{"head_dim": 64, "norm": "layernorm", "parallel_block": false, "init_std_o": 0.00602, "warmup_steps": 24, "final_lr_fraction": 0.03, "dataset": "wikipedia_en"}
Each number is 500 + 25 x the weight over its row's rms, rounded and kept within 0 to 999. Layers, rows and columns count from 0. Numbers have three digits each. The size before them is the row's rms in percent of the matrix's.

# layer 2 attention query, 256x224, rms 0.124, rows 57-114, columns 112-167
098:503497463482541546513516514510503503478480507451533540473534518491494507467520474513481537533456473477488490471500495531481498513496489485525483477456515522489485496531
095:496552545534475549509524521515466482486494505498501522479536483424502486529507506535510472494526460491496477523506526541493524466495475488498451506528432514473484494490
095:459509510469529482486453485463498489513495524536503503492498552489513432548478487531577509536500504527496493530482489460482468510486551484530511515444505526482527552472
096:462536490497497526481500532521480491481448506466509488467453529526519480488501536501488470492478473456461542528543488459506551514482522484528478498503495523485476526495
097:562495512476520451552518497445466528506543477494514490528516541485516507502472521501480469512506461493536476448485483494519516495534514545461534499512512481533531510490
099:464517528527485540491508527535514556536503520489450490489462521483515532466527538509490505503470526458474509467506515476517521488485493540508489484470502494487523497525
101:518476446513544460509500473524478548468520514482516463498483508532439489500442487505464511517474500468471480504504532465569527483469435522506470548515494515500492499506
101:493505509480509486506483477510549475474474507538521454474468516521527498510509483505516482532514503498504527554517567523518491482507520487478503493498484474484499538475
102:527500486475463459463513526547470474468524529509513496501457481538524508507534471466472543462473499524499524466474496476504483506535484470466523540508480494500476506490
108:514479485500497518473502536494545484451505500496483485503473509511480498433511482465484506489531506444472533482486512495527507479525503510528501495527516463508479429532
098:505512492497502466496534518472502486487503482522496488492488522457472483506483490525505492498502531528504500486518536520511485519513469574509489520466471484511524501482
103:491513507502535504460492483489473470464489494492486478553489498514526496505492530501481467505578498496465465488511498486526484471455553491506505498499513540508518475478
103:518502497528510499493489505496506508510448500522484503481488497561513502511517481495496506458467498552532473478567486496487459504518492464483451518511547524514515486489
102:524483499473512502490485496521484526502466503481518504488563496501451510502540492513492496476532510476485508513518483474495457511448504482490519493496502514483519515511
105:477530496523507543532499526498508525501548525470525484488513509537505475499528472441505481540488491495493507483523532519548514471473522513511514520523444539462477534470
106:471511477504491517455532498534501497537478497477491491488508446475510505501498528473531474488454511461507528488463528515469513533494458508538551512521464523495527536521
105:461493491490500459536513534509489514529517559493510535510479462524520487488510480542540512550514507510517480480514497477509499509466510526517436505512473538532542484502
103:496479493522536467535529520468509481468530442507480526501475516533483507536466447470486516496466505458498513501472472534514498479528483480478479486494498522488515490523
101:474525505450487465468472488461459501517491527501540500491516499516513537448502503481475468559475523526521527478482505498491528511507461523506465508482518472486532513506
099:480504559483493498497496479519525496478494528457502517469533509469480467478501537516513516511499522469495458471496533487465501508508489493457458512497502500496518547486
100:462511487519525495518485517488514502498511475542499543495463531512532508474494454500523519503467509528518510531535459506486472515474490503478492500501474538476506480519
101:528505474472437549530478487487496518471515504512493497501477493465503480465501514516495464497509495495465512438520469489490439521479545527480510477501482488500517512476
107:484550478494472558527493507508477523452509517452497510501463480494458491466515478521478471552492474501489511489513523492500497510526483478538471485491444492490527527489
107:468528514515497514526468502494495526478507469506474487505486485488499529544493513499496468483533524509471495501510499533513497495487475555489479557477513488543492518502
099:532484519528476487476521525502521493470480493503493518455486505559547522481487512478494487515510498539515539488488484484509480467494522540499538526534470510448475476521
110:517451441479529512521511558496504477474509507536490498437492442495551513492507476489521502500546479516501498511474464527533474486493530510483529496504544477501502497531
107:518497498514495463513488426533459485522532476530483496481501533511474494514477467508494490501461516534512490488487484480473536498510519495490456490505555517516532467504
100:504550506517496509484495524498482484505474518462523523453499517472513535523499494521460518522492500441491535539477506491475523496560516504488496530534471476471490500449
109:512477542510535494505489481468493508502522469490525457471550521500517465483514493515471538457462478495442476512519477526498511507487497529505488493492525500498491452511
098:509514505517519456506505507503518485523491478468489517514509506437498557487501511468508518476476499499477488444529495479497495531486508520496517513529504502496489518528
114:490521526470485538530461504507491504500502514472541496500508466472522472542557472464546479506457488540520458519503481526527469459500540511534535552520488532493498514499
099:473511537512484492521520511464490528494495518522498482521478551498515550493529484503550477504517541513497519486478510477515500540530526480473495499504562450570515454493
106:488524545509499472489479514514516503475474481496482493525512475544504497478441482485503511513517476453534499486494480517522504479504497512528487525499502507557481534531
107:517521493521456526487491505487469526477498516470468500486531484499541489543493493522482481470505476516506505514509540476559468526500478515489481504506505504509550495503
106:494487507475494465498527527494504551486512496512451498528512485520520512489472452465463445462511517479458532523519492518521486532503514503516495516486468480525549527501
110:495512516497523481480500539490500519512498516515470540513478524443503496489519511487502515462497511489491501482462533516502496521523483548514527525496486545466499541500
107:504517487528501509499485492519487527482487479498478461465487513503455518524498486483529497535513533497511513494560474487544464474478537518477505515520519453498511514490
097:503466488537476493503517495474531517484493479502535525531487527497457478491457488506564518478531483502483533465469471468529468529484480492490498509470521556519521481542
098:516522505506499530500458529512547500528491523488512536502526507494511502508504480477495488520480521511497544500478467527503521499482498521515508507486494485516541537483
108:514461507460520522518529493519540511446535436540508498497518508503465492495478537494483537503539494482482464462505494513482465472508508525464470478476488500522483465520
102:522467503501465558517487533491481474482518478467528507499498478480496450494478502529464485502486483490459557549477528475518513466444556502488515490488504489498482517463
104:511516474493544516517530527497492511508456511482469463486498496486517499530482500514501489548493527524465502529505520447511509467475486526479474522454472503497483495476
101:505491464455481489560525500518530505479481492478512510510502474535456448521513492455503480467521478487522497536487499477529509529488484516467525544505457508500464454496
108:477524485491499523530487539511529500522481531464492502478524478472471511506534511532465492555488475477503475514479505529491525488488519521508520510512492499514445504490
109:490487507487509493456568533510522551460503544526524490492504502533516505573533508495480491493490490490502500507488510505522521492488502525486525499492474493506462503522
097:543529459517499498457517532494493488491490516473504510469501505467473518484477480490487506519517520525479470508440464497555495495520474496462461489491502457472493508502
098:491486477513491488509531525511503469502504516514470485481493506477510491522473485498506493483502500512499536504529506508499537489495504560476468530479491527450497500499
095:482511508497490520493543532487495507514488495480486503499492508525526512480501447509500493515461515480488469548531485499463530499448465483524493477535493510519492525500
098:472460468495511519521465536487446480538460468523521497534468470492477513484513512513463521479500487483495538469530508513535509499506476461451530522478470509485468491555
097:522446541488437523507469519509416526504488478518523497496467501519458536494503502502512535444468493527504504498475487496476520544463504480474485471517508513493475467540
091:497513477516528520472459475450495489504478485555475460515477468514525514476506493504546486518447477479477528533491519492519479536530443488542521463509473530473531545490
106:521479499452513484500510525550478507516524441441501506480515484481486494536500499490539504499512557472495534491522487519469505507508546540530516497509486527468487538488
100:491491527468454479491517493508495459522440479501500503499499448475531484535470501538546521512519467529470494528483483578457441528500510499518517540474537536503505528476
098:525501522488470490493509482457487503525502507511452549495450514500473502506509523505515529453477493523461481505478479504506480502520504497523479505463551468529490492510
104:460474525582472506551455490496550512506514539503530513487518512487524502463471538498485523490458526489495449484505516459501498498506447486497528467465512509511532515477
105:555479517514536480514493473465483503456544485460495549508516471492462528496511486518518485529507525516520497489503488527525529511486516506559487503523489465478501521456
103:459548520495545467481512493502484550507447510483496449472488530498491455502545523485514474492525533465474482482492481515536512483522456511528519489503491529525517517497
104:484508518499514517500469509559479502496464496472487445557478514479472494504465490526510462456493494500506540490509483522519502472503527537498507452523498464506481526515
# layer 2 attention key, 256x224, rms 0.118, rows 57-114, columns 112-167
105:504501523499479479490499505514502469561480476494473457529500497500444466525508517516513560502531514473557492540529516508513522538506478497492486497507479492460477507465
099:535500496497529447432501507476489497485501490521517566491504500514482494482475491554549543528506499522518501491473470483520496524490568480497514511525509527501511531509
099:479481474490527465519508507509495505485512527499494491515471532511486473479530460502490534491471507534487509489518505492501493489546444457439483549482525530529487534483
098:478498445484547481503530515494498513487502510515483482504516521539494507482467481488513513534520467445525527525474505511464460516472507534517491452530466522528471533479
111:496491486448508495491518495490473441487483489515516505478496461515483490524480498498501540459517524521523476568497499482542528503479509461480534477489521518511501415493
099:505522527534484536527475509510478541496448473491473474488465552485479522464485500454547448488528476486460547524508510477464482514482453509513480484475523504497490504502
102:502512521498505511506468532523508503516516510518477429496522529500517499515534479515530503436466468463491468544506525477500458504509519470474490455465498525496506501517
102:495466515503518507515467507485521496506489496526436484497509475490500505526471526465507476509491544476497495483538453494504480470523487485477520471523469525505491510496
095:518525529519512495480490544517483497466467526528558499480490518462480513485491505491505521518516539494530507490508468478458496517495499487491506508496517501508516505536
103:499462484471488494503530494509521523483512486478476492515505533500480512478503532496495471519512471476466560523508536519522492501484447499492515498483513459474497474506
095:497459504497508532482503503522476498480519507540529500457461490525514516493553487508524530461468577553527498489546462519466491495497520508499489506535529529491482494471
103:477479486480488528469482522507508523498464491509529497533509544454487494539500476477549469514513493465503479520464510525511479499523479524491537501479558494532517491476
099:478470507509472507473509546521457474491530499471539468486544497516514497462497492493484536504504476545494464495537499529538520506508531485483482524527464505532535490508
093:523508531488474491478492505496485519481447486508440478492505524491477494465493518477508549500479489494482523533488538473440463495515476508475522477512516530516493553488
097:477504502474539534532520492515499487542530478487497507541477499516535478502489515493484480479510530508546512519483516502479514463501476483478507447484501575496500518494
106:480520480504517512507508536489529533531426508421522471504503509487429482496504519498494486511520478446501511480520498509514456484532424510541501509463512509511538531515
106:487477521494445501503489485495508462482542544485542495546493495490484539467504499496517478478513520504524462485447533436461493538503489495466535499506526490493509463491
105:488486467481478506527516529459478472536497488551508479515519433490485519497501504527485510467548513543474475476491496482516539510495513520492476490483471488497520546468
097:459503515468555524533503525513488559513535537476496473532494493480574571484473522540532472532491484484492471470480533528510484510485495575444499519502483483469489554481
102:502489487489499528510522457494510503496493532510517493487536483515508442516541457527510542496518541476462463508525511511498505503445522519506481521548499478496523487520
099:468485532509497501513507461486503497483489469533519509486514509512555526542518498520499495489467444540537496527528485504527521483489533490529486552506511506477550494502
094:538480533502518523504500478483508495486527504490522533544527502491508486447547494495483508533513490479491469496487466454447490491487468498510487539535521515523473521498
100:526512501504508540532470496501509533505479495508483477525483513510473511479494495528496504518442447516514497498490518494491489510503473461489451506496550522500527541470
110:528485489494478506516483495538512520469506492521483525482531542496523497458462500483529473515509458563494554503455454499522529515555464512498495531508478466507523466500
099:495528506498506484507492516510518487465478515528470521501501498456465444507469501512519482535518507492490552472485504489512532490458463520485494485493492527504473518524
110:515480498523513429513502499516491464479524482474516511503541499526502480502484480484471486501460532494479470473456481520503469507537481513466509476466485489483491535527
102:503493521482514482515507505504506485512521514479508506478518507497534504535522497521504542486447490547505532503497496452506516512523524443521478525485493500490510462526
095:519457531492494462567515494469460470533479488535518515504503465478517453518497484474509523454489535500508451466521460492522483465512501456459493486482513510513491527502
105:517510514483473495532477505450481530519522509534486507453502468496454530538504509583522513456463480515485491520538496470491547529552545479500466496496554544501500505498
099:494454484463476497476458508457520526502483478487465511481507496550535506506480529453456519522538506501497532524508487521505521478469524532501500516510527482532492506538
107:507519518535464465460516513500498460460534497532512521501477562492471483476503465505531503497504499474514520555486495504467483493515496512500436522494502487488487520507
100:495528494481484513529501559474508479494488535502470483535470498501521486509463465459545501496505512487494479505486550525515524513513495460513468478485484486485480490483
105:522536553491511499503492483488483510493522489452485465531501550534485464497466486489490455472464491505487516492518502486509454464497496511546484488480485440516499491478
101:517509546484539470492493518515527505466485501499462500499513502473490469485511450500559480515471540534523451515489543505491500488490532510504472522505506452538501495493
098:503485507507519454532523546505504547514530512500456502521473503477499460508526479458483466481480504488515477459546522491501506524505486523515506532481519450491479501528
101:517485495528526519506511508502488438518501506502467504521500528528498506473471536531530546481472497512527490502520499487526509474548481519472492506504553496517476471475
106:529488500515523543494522499489532481483502488481551463478516494519489504460482482488515434523463521531507470541519451522507490480483470468478516519506523578462537484517
097:465516475510478519508508488472541518527508485503505563479514459496513514539461498479509510481476533527498498493522537459423521474497487493480488510540498501484549464495
107:480476503507490536495554549506503533491491493465456519510504502483522508431474518494524471491540483491510520472475547474482539524465471485495512474477480508514510503477
103:480507510508517517514529464493505498503491476519486470446544470529539495483500474499474492526538517508489533469474495496471498542496529510494555513502498522498495478570
099:528536506509502488530523555518464470552463511508457486459526504502512449505489511494515493475502449492502503502462480519497529468513522509492518524481482510494501525487
105:487498488487543520570517485499452468469489455490501491518515528496521510533515510522524526473539499503465525532503489474482509491534494507524511552554486472522522472456
102:459534454541518490548540464496481520502431534465487472515535438479494505502489490494530523488500477411522517541466524481535508509482467510494434470494515504488469504516
097:484488517495496518503476468515496485527473507516472533495479502511541493497480489560543496547476466530497480548440504496437484529502550509526473469496462503461466519529
101:511536504503511488498506486534479508505470474501494518507500504523472496492497483484505495521547500490489525512528550495506506553503448499509525512478474476476469498560
095:512506524496500524466494532467487484517492514515460544485482517489521520507528458470450461478452501492490556488457519517526524472491499487485487487525470473497503485467
104:478480465513522507508488510502489462485489445530524502495464476496485488507482497506485476509496495513546508502465478452512520510518526523480541513481488514516474487489
094:475474454528538492560503468481504474534535478517459519547522473510492516507500544467464520471457495526474503474493530488548511506535488505490521512503516467555435525486
099:522511492486494489503483535505516512488508481485465532494510471496500487496450527457491475474482484484517528501531491497501544471519517480516527490500451532459494472468
100:498505488539490467472478519461518507524523487469520490497551503457473446520517473463470523453506510501521475515507468484513498471487451498503506502531489531492498488492
109:489492521495544471525483505550492502501474499472478531567486491563497459562517510498518513517503481527542530485501504514501520489495513512539466480508504463554514517503
102:481485490500522505513512533455512488501486480459547521502522525509509523516509475530515501493504554497460528547514463476468472522523512507489555475506518500525517554487
095:489474466518519507503513535496478463500508518538463527507474501498488480538472485528506487497525492466551503538531493521491519534515509481509471498503537497477446467469
108:530470516484498449529463545435478464521517544514507487509521449470499504509500539453516500538475471531535498486498459497510490499469512483509514505527503459531502503513
098:496530506501486498472473510489513520516522536510511509489554475513528510505523494453491488491468520530487532491480478521490491481460473500491508545492494508529505513492
100:509506482501537508533483450517476525475540530540443503533492479505501523473505468497501544534470504512521517446554470512476526511510478489508484528486471500466515503475
105:509504526499513543539525543478471536527478459491477486498487510520506469515538517505544489506523491511467524481497498506494472515510482525487500518508491516517458510477
103:482528463490474512500492504495513477510506491499499482520542486479482468487473537524432467497523480524478510533502515512520523423509527524483462504493481522486508484512
# layer 2 attention value, 256x224, rms 0.13, rows 0-63, columns 112-167
099:489507469485476470538523491479531544491502453448455486479517488447503532473475522442495501524523505483483478478444471496519466482497498483493502515501516487564490451486
104:504509471469505452504501487489476507495511521504562470471502475504517469490503517497485556509481516448513470514468520464529495524471516488517467513462564534539461472461
095:484518490487468521493504487502526476490523521443501509491568523530496481472501490505481449459508533477498493524555469479534479480482475514495504507500464532500531499497
101:548483537491475491462482477477539465530534531508487498508484522493502503528519466489522480498484514498508476523449546504476443439511502478491474527488532524497528503509
108:484536513492486492513455501491501531504510499531473488537504495517498491511511503467473552454505507502523541485461540501498499527517506526489518491459477488506523470551
102:471547509493467481499473449524537522507496509499508501486512513487542469498552533505499514512444526496509467502474482498450472536490488506486501521470505503511519500494
091:521463506503490492506508469500472514491526517482492477476520468497510495493538539515476541518453503522482550456538484496490471476503456541530479466514490500471549547518
105:524484551508502461487486499497531557491517479500521508525506492522499497484507501498468535473488513495457515478461512506509498490547476522499492493503457503479476513525
097:476505490496511472483520501498543463461512516491466508478454486521508518482508505512503470525568514486507510499481484501464470475509505505481499496536483505510516495540
102:495481474464494505503498479471508495512492489561540442491476515485502494513512514442505553506512483450508461525465495480551509465523523494513481495502473548508524452480
102:442440562499479511506472499469510436493536484509536458531487486525478488476475459545509493489482515513506470495503489488473481527533477529504476456502526463517522493487
105:471518508487501476540458547508462485500498542540504494476476538476511488555449512478500491508480465492502460569492521481536543507477530527491522554541504476520473502505
095:508517467490505526503510475526447491515523503507517475492501533469491508489458522498487481518536527466442485496497504486464513481515494463489526503548513537495533489506
101:488512548509491527478508483478476476553503524526476476489484486512521468512473469485472463485547535476522464497509541490503454467546509517480502498516485502498483455521
103:485528509508502490453476518530530537479527485497468495473508479475466513523504487483514529507523519470521503515481514495492498513511422481527494472535518499545512513549
101:506508462464545487543511458539495470521432512445491508508518531503515518491515475465494497535502522500496480502476477494533501488500510470455473486502504500517504549472
105:486503506486484502478474480543567465447482503484474483481513491524479535526502519472529486530495479505506458465439494504473544547461480437501495525533469507506473487490
107:446477488495467488498486541498477521461498498517526486508483506484507499462456492518509510503500503506527493473505490561483488499522494504518510500457523555451487540469
098:527505525483513495509485486487474513499536541525502521525512499477469520458505489530430523508498523526517504494481476478507529476506429473449442465494525537494475473477
094:507483496501474475481521449498477455477537468489534487513468526525492545515509501451513520475506518497481531481504495513467476463524467428505500510504474458519525500470
093:524499499537533497503526519524522521515507509530471443531523518482521482531515497460509504493491514516539515525527461468492494517512551518497486455518498498448510476489
102:537487500525495470490496538503491501504466506537481534498508481512518469427501529492478521528501494508486488505503452577520469527478522494518515495510482494467506550520
100:499482538515529504531480486551524504458503538517457469530490515480504534499497522504488548521498482482467533469492514461509512481495530531506483503521474522507484523468
096:511512531513510489508518485528508528495528482499495502479473495485456470478527481519472457490512470469522507465552534488512497480542481492503508477465502474555494492449
093:505511485489533465452521537505490486522536495490525492521487466483489483511457518501475462490474466476533517495501483487529547524507526513481524551528492497507477502471
106:477546510495516450484455508482509489513509502551503472459452496473505495497520502495503478521468533488495501493538491489497469501504487467494519508515521530474492459488
101:511497463497514511521536530539509524506459511542463518538516510500562476478480507534505504505529523505488545470452485536465516465474501474525480481480545497494519525482
108:487474490536474482454513514487497521496510470517419465475467550480525505458508455533491506531526480531555491498522471493496520498452511477486497435508521509495484520508
100:523504525474523484460490484461483513497530492501510470499516534488522537469516474503475512512525545451485505528524502499487479508539472459465432517491517507531514531496
097:464472474511527576482485503510487545490524520481524503505469503530492480503498512524466513516541496478509524487483464514506502495512507507520500467528521503466528504542
095:470517451520509515542516471522534526483494453480520523475486518536505496538451487473499461513533533487484493476529500466507532516512459514516507505449503503483484498535
098:505548524498544537491510492515517486512497468484524539476501463489527498514511503506489442502516463470519534460450513518523505472528523528490500469535462482509498532490
092:516522492483473474449495515506512487496534491449519471517452461476479456503480511449513477495496494520518508504515507520537519524523470468503522492539543519514513507522
104:494488498516540480521475496490488453476487505516533451505543523500484491521522500510464480524481490470543507504495494516447507547534468515480487489473488533493533499478
101:488491520507448445516477469496524489535489518534538514513543486510519498523483512537511508508446470490537489489463500523477456513447478512487520505523463458491446461505
100:521494496505482531525479502506484510508500492497500551512494455476524480508527495518509494458444495488494530521519510461504493496542489464467520507493519494489515499486
098:451492480481524509523504515467512509487493525524483486468467516463497484472481477523488474560496515513475515533502499480498517564536510533488514526493510503506533504484
107:525491470482527516527494511509504453545487516535506512505481512501528497519529462512541480461521521465489453490486481464509530513542567522506456455472504458520533454460
101:490481473505447535504476487465531468526483503491487503512490463528470523524511521507511522454503480465481547522484533511505501513485453492533489460537495510495510481497
103:468480492471521528533491504518523515530546478508526495556501472465498518513500508466499498500475484492486492498503487519502443479465492511491539508481502523490514520491
095:533490442562528539487509462502470482493508476488533531482478518530533542518505496518478500518495521517521491505482504510507501474506471452477523504499522511441486503494
102:514488447450476483511512464520479510481475524482510532497482527503486510476505477496518468507507502516555493504520484446508518516527482489493521478499546487498518531480
105:527496526484523509498491522557481493507516495476463554501496499533466520507482525515491470521517513516493491528470441495473467561501513508480496489511521535478471526462
092:555497511532491503544439461466539534473524436507510508509513510536515474508488541546526473533486512534513437483460519506523526519540493484532500458497492481490520504522
089:555480521495472480482502529499473512485510512513514508514498538509485477518535511493496527499540487472522499527482486487477489508493479453521471518513503468527547513504
098:490483502481440498460532486490515513493522543560476523492535505527538505502517487493507504507505512526522536471472528545513476517537480490483489511498535545466516478511
096:506504519460495536490509478518512431508476500530506501510482506472464466552463480494514526493513502512528479511508498499517507555504504528482469534483459480486482529524
096:527497500512495476522530493451494499466497492485516488483528464478499519487483498525493515519538497474477496520530511477502487475539483490554507498466509517493484481493
095:529464475457527496494503468470504495516498518450510549475488482543483522464504531516546467504483550572496518485519519524476512492519495518461497478499498461512502510484
095:476472511499512551479519459475478512491499439539510451519496496478501469511505502529486515520494495485462489501487567509532470494488496525468502505445521544498526471512
109:496466463515499523505489498494481558520495481514523480496527529483479514469489496498487505505507503488492452498522474474506506452468513474479480516493559483466496521515
104:463495474537504528506540480526526478512510492508464532509529478518501519510495524493506529487508476514467542507497539528459476480567536553478485508516497523507466464476
100:476515456480505494526491476527479484511501457496510509515460504510490505501503499518526478531499526499481466468519504501502526518514447510489537467503496539530489515504
100:480521495484508488501510486509472493556488471566532504495499540520481492492507467491504495499479521537492508483529474506478521507500460429475512461501498516453476501509
093:468489493503527507488509464497480485505536520551491540510457539519504466479480509467542502484485506490482479463476453546499487494495502548511476466509494528471487485499
098:456498480530525477558503475489527488515504507472483546488503522494483502495511463483464497519479537477519478507525415505448502489532489496484525508514492548510522531508
096:508500469508516525491481499471495517482513479535456508566449487486493465489498538511492513486473490534525487461496485554466507519452568499485558476493444474469491509471
098:481519487499500501472523483461500526502489529459495499488521501473505488459473526472507491459484510486531523488502481495464475473475511458472535493523494518506488502488
091:525486500503486524547495500485520501525457467505481519503497519507487460527530500510478469541531522535491493516512476486475466508470508513524502489453500497490461542510
099:482504464441531506473510508489472514531507519530467486500504490472521538531508497522516485500477543507496574475474465541529486475489477457551515504503494472507477456487
101:550473476493513560519527521519515553480513510487513520484566519515498485487480517507488484523465476479477483490449519517484485514506497498443526504543509535489483454450
101:502543457530541444508505536489504501490530523512523490505502520485530519483511491542434511489503476535516536502500508498472469479477518509542468480514502527471473515507
100:521484486464549455550517487554516500497501503492464503467510474489515453504437473477522509508522485537566473524501471457537470553482506540485492508508497537504520488488
093:475521532480510506465516481529491488490486510504531502437506475475482508517510508536482485528493453506526478480503482476520516500472498500471471482476554494524491463496
# layer 2 attention output (transposed), 256x224, rms 0.112, rows 0-63, columns 112-167
097:542473483493513549505449492515505474512443546508506502520517569509518493525491514499486511505467495439500557528515518514497496530523479522523490433497478480499484500530
103:517484502522484534511463486525513482545490458518511531497460523497482530492473456524534494506495514555515542479520480525507519470470497497501523525523484507502555478539
098:494468521484512511476491487429489495498483492531510490539475510488511499510510483517481507508526503532525495493508531550481524536522510495465552518490507510515501477528
102:440542473467513488511482508512498551522492461476526488480539514519463468504488500495494486523513470473469529469513471497519536510529491518527526471512476463516471548448
110:541453488523501560535511525496501512500506502523513533525511482507493498496471488515483464498478508466515494519503524523484560482469493453535486500483525502504466548509
103:517446492507551485486491533462466507474514478544495533503510498520542483490482491467480490527548480557528553538486503507543490505499498512503514507494467490486507487511
094:502484516538542496500500571520563467493455530519493522455474570519503505507478470475519501522519449505521483498461515520509478535506489482468508521489494470495459498508
106:489479456458508491519480499478479453536505502515475490479494541452530474514470492500535499508510488471517512479501504480524501506481508499512506549489538487511551493500
100:530490523497490516494529519520509562529472508484494505485510522484516505521491531483478494493454510510501505488492490512491494533534525472510535485468500478485519466477
097:476495470530481495524512453473500488514483510479533545484535501509535476450483465541531533484498486516480559452533468471466520511504525498520506507465501509493487496492
100:526488453497535519507507515517504487550495473468484474530533492483471499505501525496509497477499409522489493542510525535533500456489535482531535483458477493546474527463
106:563515493549460518454535443483523512500517453472494527480533522498470518457504500532504484451482540514462528459512504470500474516504492440519471494475514495474534478547
100:489487520504464466481474507483485495471535522471500514488563498546477446529515476554507477456477485538509481505519506508547497517483545533494527496450499497468499504512
097:482487466485503491508450495561515513492525515471532511492487511528468525494523491518548479496539465486492479527524548496472503507479505494536540534508466493473540515479
110:546519534471507506502487530506486497510462532510504493505490477533509464470510471522507441526523509486508483471512508541508502487480474510461499517500489489523506484448
102:489497524509511466475481538482558532443515475497525506497480496514481497471513508481491512427479508487513498487500527475471493553451497542490509510502501482512488481537
106:505512502529534503481471507458438493545517496522522498529499500475477483451531501515473508479496504494507462515520493509539494517508469541510503501459550491522472539495
111:549506514540480521528501512536504474489526536502489494527528488537507497534516502477478544475497519503494486493510499462522529481461508477455520475527459492545527476504
100:512465466510512461531501508472499474525477487428485501492497455480524463560505498520549497494460453485485485499521521491506490514509557508507505506498492487526521532511
091:474500470451512485538495510504535484518510525471501493512504517485571513460486497572487517512510520496527481501492507497515481500510508548481543538474496483491478481521
093:500536499490517468533504509502516500496485487489487508517451500545529525507483487483525523489483504485448486501479511520471474504481428554499479531484498488527510474487
101:515534497489465485492510492511467464497533488517486517484490520484459489550487459504508527486479518500505511489508524499504496452507475506466508523531472541537474443466
101:466505494494454480505526488486499499529464484482502521467492454490501476533541480524494506473510505553508460495488528482498529502453483480524480525504594485511519487537
101:511548505501503511534483498515436515534469515498516453484528471498504500533471484525524528486480515484498419528451532505479482493480526501498528509523525504455513473495
089:512496543515494486496490468495512504495459497524498487440479471480469504493564482505515503497458508511484480511489493477486437481533492460529491495458475541450536483529
108:501441517487474486490551506530518517493485502479523509519507507524562491460503502514514471518523487532458544486503458485501500511529507540478525494507513493536510516526
104:497561572488509482531486486455467516492527489500526510513481506516451514513484500510453504533474514489507465520461513473494501497526493510506507547495481488509500526561
105:513515495495479527497516537524497468476515518511572541475511446505495502544527546456506495458493540489452499478509482485473492500520527530449486558502482526501514456487
101:485465454518463507552518542511499425535508507460513521481501489508535478538467522512496480504493471553523531478457523493535500478498516506504525510488462516505497513484
097:471537534504495434536468521485482471517468523513459499473520492467508501478526471500527510520481528498531465489513487519456496515491543529489452525509504491527493453465
097:546475521505527507517484517512435483505508537553500496490517499521509486515545528545515515464477514528520463510512461523477482509481504455470464517517497501494528462494
099:490479462506525478463486489509482511465521527484506464507443511501444462509530522451530479557503562497491461510516497548516482493505479475485528541481493488480483426519
095:493512489492553455551507495477500534491506492495468497523520525514511506497520463538536461503431506508462501530491471480473458527476496510483530507527474483498492498485
100:478509508497490512507505513472535502501492458488451530522464501518536506473535482511507515471515519528464519486501485480527509485493506495555481455499510494514477523480
106:539500493508527510479512508507512517454488473461422499504470545500463498494464498494485468461524481483467575538536541485506536487543504469513492502465503515484514526541
103:468512555492494496503492511488512482512509501536515456478480481525519514516507490503542528519540498521530490514504486507496475494474513442534500498528476511513480549498
101:542461515515478512476535528484494487493483433515524550519529491485523475507505575465533515473522478499524456479534517467450521507479523487516507483533494466484525481495
103:456510523494471521493444455491514519507452468477514508485499477468441501523493526524498507506536470539501475518506567495468472488438476508482472531534498524507468501505
098:510533513456516513490529498488468514470518509482512455471516511467517488516501437523469450515527496529488464477494503547522523490512530495475444535479491466506470541508
106:531502513509453482471539481463474521433491472481499493498531535513440513475486491495479488507533500472474535493491532520530508516493480517495474473463498521532457473510
093:474457541476514520522482507480490512494531520485517482476548474511455511484495490547525508519505526530509482520556485489486534519488493494481478480496539504509497494469
112:492504516554540500507457551478494533479521487470472518480514477482465479518523529489467539469464512515442515500505493495507484479514533497466461480520492502494496486484
106:513499555543520505525490494474494514494462498485479446532472494493480481493550509495521524548523542472476477471511521468554508473503442510520499486515496463533535487500
093:514524475472507528496530523485476463521502479473500507484507496457472467511495469500440503482470471435489506510496494497518506492509491490496477496492503535498491527487
088:514537478513492505549507476537495457474484524484507543459540488534444497501481512524501531519519571512532453489483489478528457477500494491489496483539515493485500499447
100:519487519513518509561496518548505507515531467499512523510495529484475487479475510496449515479490502500463484482516456533511492501503515473506475501529495506487524496443
095:441531485529500458505506509462489520494496489474490506487496525530520558459486524554526476441492533504531462488497515492501465479467497452530501471485515523494509458517
095:523495466523459523470485510555497479527489495526458504518498554560482518495540476468483533490454532520522496476482490507528517504481530521469490492478495496474528502512
094:484493537521496473462483531518499537497481499534449460521497493461535479512514503491508474523492458478493507518499525479474478548549529482540542513492521489464484507519
096:478506444548495548558511542465501518479519524464524486506509505527479532474507492491466503487513499508485499519544467472504565478520545482540471520519471462541486546490
104:522527510533480448480494548540530453503529512521518505495477458512481537533519468466553538459493472515509539515469466508506496547502525510533539511491500451503524486527
109:492545522495484513509472506464478533545508500499490482495459490505466523511532477494510483510499495510483475488540469485513487490515479454482497509485548515493527518503
103:483511495551502537499493492457476454519535565519504493458524499486519486473504468461449511494488489527480515500535503492483495515520531459537493500486513463467488446497
096:485498521509482494505521544462489498461543473457476512530481433474508514473518480529481506469521501509498522496542518500475511498564489513514519526480483501513528508510
098:483538549484441456490506555512479512500517500495461491448482480492498516495515505524494487516541540516514567506532529500515513514495519467510507539515461466484508475530
097:492460514481502487457561516510478505511476487476457495544474513504527516472514547492519526452532457535506539473507516500506514517485533508529493499500485485510456449515
103:488500522501504463503565503541460502471491503491483493414542483492503488533517498538464514516513529488486496549498496464526494480482483493480450508509525511507467481498
095:501519500475550487529487520526498476468494500547477487494477516544532527573513473537511485521523519501486506481470487505510492533516497514502503496440462464465520489528
090:518478541518515543478482491487472478494545478492494522484512476459497488476464500485496530453501475534498493482484498508493508518540518494527487494528489513495545507455
098:558486540533517441517486486505498518465460498464511474535528476513515473493486470498463505527525495477510445523461509469488531502488496512471469498446512508485522509539
102:454507532518539442477456510498489488570478529513506480511425495516478500518500467445539498489488474457515472506506450516514519515522512522523489523446503528503471507550
101:509505503483482532505527481550515511529493464534521521480488462493515502526500488464546447499496493500491525478484502510488506538517502483490528529479492477501528498517
097:430515526547477521477479510469504529533466458498529492484462558468506517492530513508503501539437529529486494496503532521476539484461490489476510483487525500526509458482
089:451445440506466475518493515489521477506475510505508480504505546490469484505515513494553483492544506517502506528513503487507490515506500486514539522486504516507507500510